From a checkpoint of a small transformer trained on Wikipedia: no biases in attention or MLP.
Each number is 128 + 24 x the weight over its row's rms, rounded and kept within 0 to 255. Layers, rows and columns count from 0. Numbers have three digits each. The size before them is the row's rms in percent of the matrix's.

# down: layer 4 MLP down (transposed), 1024x256, rms 0.0207, rows 1-84, columns 0-31
# up: layer 4 MLP up, 1024x256, rms 0.025, rows 2-85, columns 0-31
down1 096:117120137127137155082131121132131136105107156137166098152167063141120113105160109102142166139145
up2 108:104143154091124151132125103125138163120146121127162148176141113125123175136153129144091122143149
down2 105:132127134139096146083139138100155166097158126160068135143087090171109094164201153116115164167139
up3 109:120094135111130122116108113137117121091097109122176151149154128143131117140093125101134136113143
down3 107:123145154090132109099153095108123046122092093117135115108117137093153131129128101135161114133095
up4 103:134156103125143095108131129088117109181112173128142152093150101073197111143150136131134114131097
down4 107:130178138148148140147104097106171153094106134132131080157123135154098136160141109097141130122149
up5 100:116097117153121100126139129111147118117157158111159118089124089154128135144099136148117145120119
down5 108:151121120140138134135123099078136159111156093103151116167132103149171151149149102113135149133096
up6 099:128113112131143121140147092155122125125139146122155113125118127151090166160124124119109100111109
down6 100:099169150116101103139136125166156133143133102138133135149150145148134094137168154108085132142117
up7 098:126146161109105127120144172141104114090172151089110123100105105136116134133124116099124174124104
down7 098:093165148122119134154118128151097154119106160129164114154156149145128101177091138146121142131120
up8 099:150121151110168176126115111148116126156118137147146094095114118140135159145069111149148136135142
down8 100:091133096160097155154135131135116122147124139134146147142130159159115160156137181171090131105144
up9 099:167142175147102143099139138092130137139157121118144159106138137051163118146155117118125183116136
down9 099:110157115139152125172147085127156105130073111146113133149171065114144134083116150138130154166131
up10 093:107116135126072152139199114150170115114149147134112100138139095144111159154141172117142166098119
down10 091:153137121181185155106133071149133135091099113163139084117175145119147108111128090130074069107132
up11 084:081142093122142130144144060132137159165109140141165154155128157127094109109162139110138121127126
down11 084:151119148124129076126109166106114144096158147082129105130139126116157158156092107120138140133134
up12 098:136122096048132146159138148078078138133095187152110160118112146150155139124117140118100123112145
down12 085:153139185168109108139116122145148151112152100120127120131112140121116118145125124144110132106103
up13 107:118107140136128140119134110125121079141148156148147148139111139101129151148112130122185114150131
down13 108:077124135084116095123149164107119123133131112094120126120106141153184135118139114110139155130110
up14 102:144087129136148120132137146081113113165115145090131133123088092132119152154129133128153133129122
down14 103:115169100148119122166169116114158137116101085121139135137090114128164100137170120150076176156156
up15 085:130120148105145163143108137124134118161118139111147074125157127151141146091091193174146128110146
down15 088:139142163100134110101129082134131133142093125138122136165096121162116138150144071107101112151148
up16 100:120111123129103107169120148108092096153103185172177125072145151163177144157145129188108161130122
down16 099:099144154137105115121103077169123123146129105136142156167105082116095127125100113091138173131136
up17 096:125136121125149107115121142137099085097143142132186137140135129122154144136142130115110103093066
down17 088:146135115157125164133158099121142138105118096158135101117125128106155123130079098135110113150120
up18 103:114084120085063154140105099174118117151138148128126109119113175108141199179103168126179176102122
down18 101:129156108095113151114128101131113151143138055133101115143132139137118129124099117103155131100142
up19 089:148111137102140146082091133102114111154149163143152134112152146148094114140107122174178139137158
down19 092:130128115119139151117146139127139107112109142147128137129133100102126113096107135115127121118091
up20 099:152089145111128136129113156146130112125140138136149154106147084131179146093115129135171113134117
down20 090:119145088165108119156146137116167138127112106108118155106134170121068116113103145123123134120109
up21 102:078133132122106130143125073141112196151134102102120098133120126097136152136120123130111139121121
down21 108:115149135128100145152093190109143072140124125141088131172091095152116169105124144165119163099159
up22 098:135140141123116169106101128099147129149153114159148125113108093122140134117107150119167138107117
down22 099:110145065162113116134156108116159132098131131101137132170120170102174069163128121105123113124084
up23 086:162101126120087149167147172113125127106129106135082107116080125142121113124146152136118151114117
down23 091:112130134128107134098140120174112102135125149151144176124189110135091144148111126145165121136110
up24 092:137156163105109129170125191144142139143110122124133170152172105115106126141139122089107143152097
down24 095:151142132128088107135168109160138140089154131137096126122131125120151130141128169139156157109126
up25 105:099097103152123135128130142151136091131134134134118162136084090125153171103176120161141082109126
down25 101:104130174141145150118147118168078125110125109114152150119103123147098132149138141136100139178133
up26 095:140103120132108123124162121130123094167168139128145132102100138135126132124100127124167122109158
down26 099:123142120129111116136116130125125053127077133149142136138108106087092160112137135119124163079128
up27 086:152094124118129103116170110095094082126147120104150063085144113078159153106126147109125156104117
down27 094:138124141147107130122113136115128129115177139092051142133108163129130139126117095179131169122095
up28 098:176118128114133108149121138115106156109124138151147141144097129116127163165117147150113132127122
down28 098:088100146153124093113120108133149126162093049144153119167119143114107103161123080129118134168176
up29 096:159132164084106171159111100093156127161148180124108118142135095144123130116097142110116166088135
down29 094:102081096145178124158162143115135130114119139117161129125162104168133146135152115137117120161137
up30 074:170122140101141177173139164130146119105157166098077096108114141121122140122157144131089111113128
down30 084:138117118092083156158169146090100130170152128119131095119136112124131139124144144164142134124111
up31 109:152134163104151161128133150142102163147111137081094111130119126125116124187065124100156116111136
down31 108:101137131119124101111111167137130161124108136178112101170163130196132147148125148117096108086177
up32 086:145116168138116151157119137142094133128159127142119096092143108087137158064114141157170094143093
down32 087:157132078121133072115144133115142111113120142146143124155101126111120091181085159138117157100139
up33 106:184088131133103147106105121104161165108108155093139119127134145140173102115105105098097150120134
down33 103:140158091122132141160104138153063114121149151124118144152144090158176130114122176133154164110140
up34 113:143119130139163140101100138090118146128108117124117140160150127123137096109089145178085123077111
down34 113:141126114136106127197183148119130152093125174157139109112134130118058141144138100140090126133163
up35 116:108088191119085151143150108158142116153118091110128144128098125138100118136134152124129113123125
down35 110:162147116121151138146140121149128120119121102117160125139115154097118173114087145148165105177147
up36 107:138108118149132168140108105102133115105132112121163130102122157139115124138125136126121174093130
down36 106:096129159140148138146171155165089103095080159183162132099133133119119106147067125111135116124152
up37 112:110080137123126120148181097122150100138115162108090183157118135085148148130129147151156107121083
down37 109:115152128121066143157090127137101124138139129111117157168125133092155125135091123159104110134161
up38 105:127125117159090126134184144129114142141126124113128160124115132134107178145110163146139129129130
down38 103:152139110117164149157105118093130134092115184128124088168147175127144082172138110130101119127142
up39 106:123132168154112127120134140128129103108149135193157136082146083104154149139128149130137121116107
down39 104:145144157144174092145174143124122127098155140142167109102121114143106123140120130092140102103100
up40 088:108113111108199151137153142152089140156130144131134130178110141113126138101105130099129164121105
down40 094:139127133090116064121115170118169107204146102095117131134114132112131142111179120138115100181154
up41 096:114082068138102099100144148149097157142150224122099098104114146094134186166118123114138144105121
down41 096:078130158121142160180161143136137108109121107092131166137150113153147108117136139134101156145127
up42 116:171108131118119164139142168155113155127152109146126166139115127120071099125131164140117110088135
down42 110:121155144151139143090100161132129161128099129170128136135122088149142145119171140130109146149150
up43 108:125119132111128128138191113146130158174127122110165101104148102102166098146104120120159117109108
down43 099:090126152173144132148117117134121095141152109115112161096134102101102157122166093132133116162139
up44 107:154071139132142174128081112120102154092118141125138157107126160137155114055120181120111109128105
down44 106:131087172177097128151135142130093099130123121142092110090128120087162146110172124135183110105128
up45 090:125160119131064140104116102126109098165090147093118149165151140140125122125159118162166133124115
down45 097:165107133156121102143149157162134154132124118083093115118092090121067125158153148088089107124122
up46 087:121147116110119102151120117087132136174131130150169121148111166156113122157080174146152158134133
down46 091:110167153143148152147102141183171109095129129100137103134133114140113112106164095150166127118130
up47 110:166095178123091171113127155136112152122098082128144126130116153141137140116157122089124123132125
down47 112:133149150136081110141134111177142131157121130141099194111132115102146149127122130127153121136150
up48 087:123090124114108117167165130082115116076168206156130171114137120066159120107119155155124133091124
down48 092:162143168123135128079102127163098113130129153122147132112126118128119093146117096137107121123119
up49 112:141142156110124147076111118134136126171107121120086169093114114112123135076140167161154087116086
down49 116:107096131182153148166128107161129104138135122110149091090142139139115149128131096123152103134167
up50 091:104135105136101120118115111115145084100147081141155112118108116125083149120119124123088150086164
down50 090:122130139123115151122122161176130143107102157107103097136129162138117127115135111158098117196141
up51 096:154141130122116102158117187096134148089168140076099126120119166129151103131150106114100144115128
down51 082:121127126135162126142139081129122142134080108155151070159122100144097145094119167161132122137107
up52 095:101091156115149111110162155132143111142133143185115154117169078078121147107116178132108156137156
down52 100:152114179140163113130158139126136095105147128163147132115109124119120146122114105121147135105145
up53 105:102088157140098156128086073130126148150107124114120126150077088123121181080111124142187127116137
down53 104:136101146092130142101160115167093133141131149115155108141124120110179137087082135131132114117123
up54 106:158085112104148158084130093141151149154142108102091144128155112144115152156140159089152167094132
down54 112:144119093164121100160192171139159130083114119100102144175116138152085109146130131136124105122144
up55 101:143160117104151149175122123139138112118119124121143142111156111117135146150087140106145141109164
down55 094:136114113130116107143112121148100102107136135083117151131132142144157125067112123136122130138125
up56 085:149123130135151179117133119155106148163133142144108107113109123119159126160116127156105204099140
down56 092:118087138112104176126140118114114115138086137123130117157114149131141108155161153098127117117122
up57 086:080153117154139121137140154102116098154099083072109155102117120084092125120177110118123155120129
down57 090:124158105113120134112137109148120166069133092165084076113177129110140103152108180122116126129104
up58 087:124071114101106104112107120098104147113138145123084138137114152140120126156131150144108106111137
down58 088:129156147132128124176148115128174143131105102164147132152159135074124110105116070111164148143134
up59 095:146115086123168173099149105144111171180175132138129118111092111138161144145098134117148161096149
down59 096:136124141111117137153124162114113149148117104091153130143106082150135138132143174155103146170152
up60 106:093096146103132117125150114129148116110117126130152151103163117141139120144161112139109124136124
down60 099:145123128120129133143158141105130109130144119114167148132119165166089138157110159108148097129140
up61 088:124134158137092113130143131148141160152112175149101104141119161148106148161124167196187160148155
down61 088:128125107118155153150150104131099150142072095154119127119146120116161122118085105078132114103118
up62 095:121151120111115127161123128091132138124185122144127181130082095098143117145108122105115103108131
down62 102:158108088152139152126131135098140151066138083119154111184102138115142135184111139096090138105154
up63 105:102090169104127144163109073136112153138150149189127164149162131096153117118116137115103124119133
down63 113:151112157115091091116122108156128115168115125096133134130101091170115115163123080139157161122118
up64 096:129135140148125121132122117125151147140077145161167186158148136137093105104113115132119104141148
down64 098:141124139125107131160122155120115108127125128108122107142090098098157131103130118141127145115079
up65 081:095113129116139132147141128134128079129086172152142120136099148112093115122133141141114143154137
down65 090:130149150092163171110134129116101135128123130148108128103124114133142138112116112109111112123156
up66 088:112128103128088133128170166144155108134161142158108126139123176124121143168122144142106129095068
down66 093:105104154117147173126161144109129166114129150150130114096119082140134100115120107096140159133167
up67 108:097113149121070135127123133143153132124144125124124184079137136140126144125099128091140139136137
down67 104:144124120143133115116137122106090141159160091149165058124121126147176150114127145098100195140151
up68 106:138127102115127124124143116091134164118125114082115144133115068140125150172084180088131141144110
down68 109:077153142123124110119095102110111072151133125126089101165114141173126142177141174121135111162146
up69 083:131103122112096104154186085101125107134132124124166118102124090109128157124129154135119142085121
down69 094:160140137143111149107120147169157149157105119096149117108118112139099124118092135101140106112132
up70 096:100135136085098184140136117187103146165117171127122093141100144127112156116132140104149105137129
down70 105:139155140140107118140101138135115101115131145140142152160135120085123098147139136103149135092155
up71 105:127151093110107102136145066104110134099097105118118118137133122170175113139129114094143153137100
down71 105:130142099118147138133104128126115144113169140122118128166140119129123092116129134107148115122151
up72 108:110122160123085118092116088148100135153142161131110139104116126103087117113097132125145124110107
down72 106:120159102153093134073138126085176158110121157142164131109116127120144103156155127131116120110153
up73 109:101118131180127138127129118129129172108180112115169118146159097134118132156127138109163142094159
down73 106:095151110101125116189168133109147146135124151119111129104182134125113118124138148157103160171149
up74 114:092136159092161127132110144089143117161120146122198123141146109135126126109122146158131117129164
down74 115:169161134134159181136118125104124099099114102170099131116110109129123093157171101117165115082157
up75 112:159114126131115143088097155172106118143111107144105106063124127126104124170124131155123128143085
down75 106:140119121153111151163111135129120121141154113107111129121130125131142130114086083115127144126131
up76 110:117132126110126130166113111144139114097144120114131141105106135144151167157075120160142151088097
down76 103:143155134134108122087129127050134139192121095146119155112119113090123162132161135126147114108169
up77 105:132150165102139144130113125131153105118128113146120148107131118133085139079108155120113137111122
down77 106:189093100134138121127156108114130148108130129150130097118136095109116126115129130124137190090128
up78 104:138131122114128161145118155124104151158134139134114122125099113116122134082128113133094105152138
down78 104:121176095125126112135129126153149137091105088119150121157125194191139124186164136109129075105122
up79 096:129120125109132104140162122149098120098120129103142136132132125115108164118133114150150140104103
down79 097:168107152119179142157111118131093112128116169174130092146131132120124192116121101119112124122145
up80 110:142136173161075124159111161137145149142144139114144132131121126160143169142149142157126112118111
down80 099:094186089112089147087115158148121136115165141077143119146127130156160149113160121160151120151110
up81 096:124092166111141138124111111117138171126084115136153143108154137093171136138126124129132115105117
down81 099:137176122153081124117148085092129117089164130150120166132105114124171116141158139155108155128138
up82 092:131134157107131120128100125095121120167108092109106124148100139098103121133160139081116149135131
down82 092:140098145135090175086097094109166107122189162136139149114131130138145144061106119167138120089128
up83 093:151123130122121203146104147136088154119144119195137101115121095154129130105118118168135115126139
down83 092:135092108131132068118151116140151112119150118106154131143118125079169115147171128109103106126090
up84 098:107096124117114087125107133123148118099117139124137114154100116132099126129153129122139142134122
down84 100:145158156104095126168086152182088109097176150134132127073133117112176123103089098136108114122118
up85 100:122118112173120140101116098103127188115143104150111132153136086130107132101125143135154154117112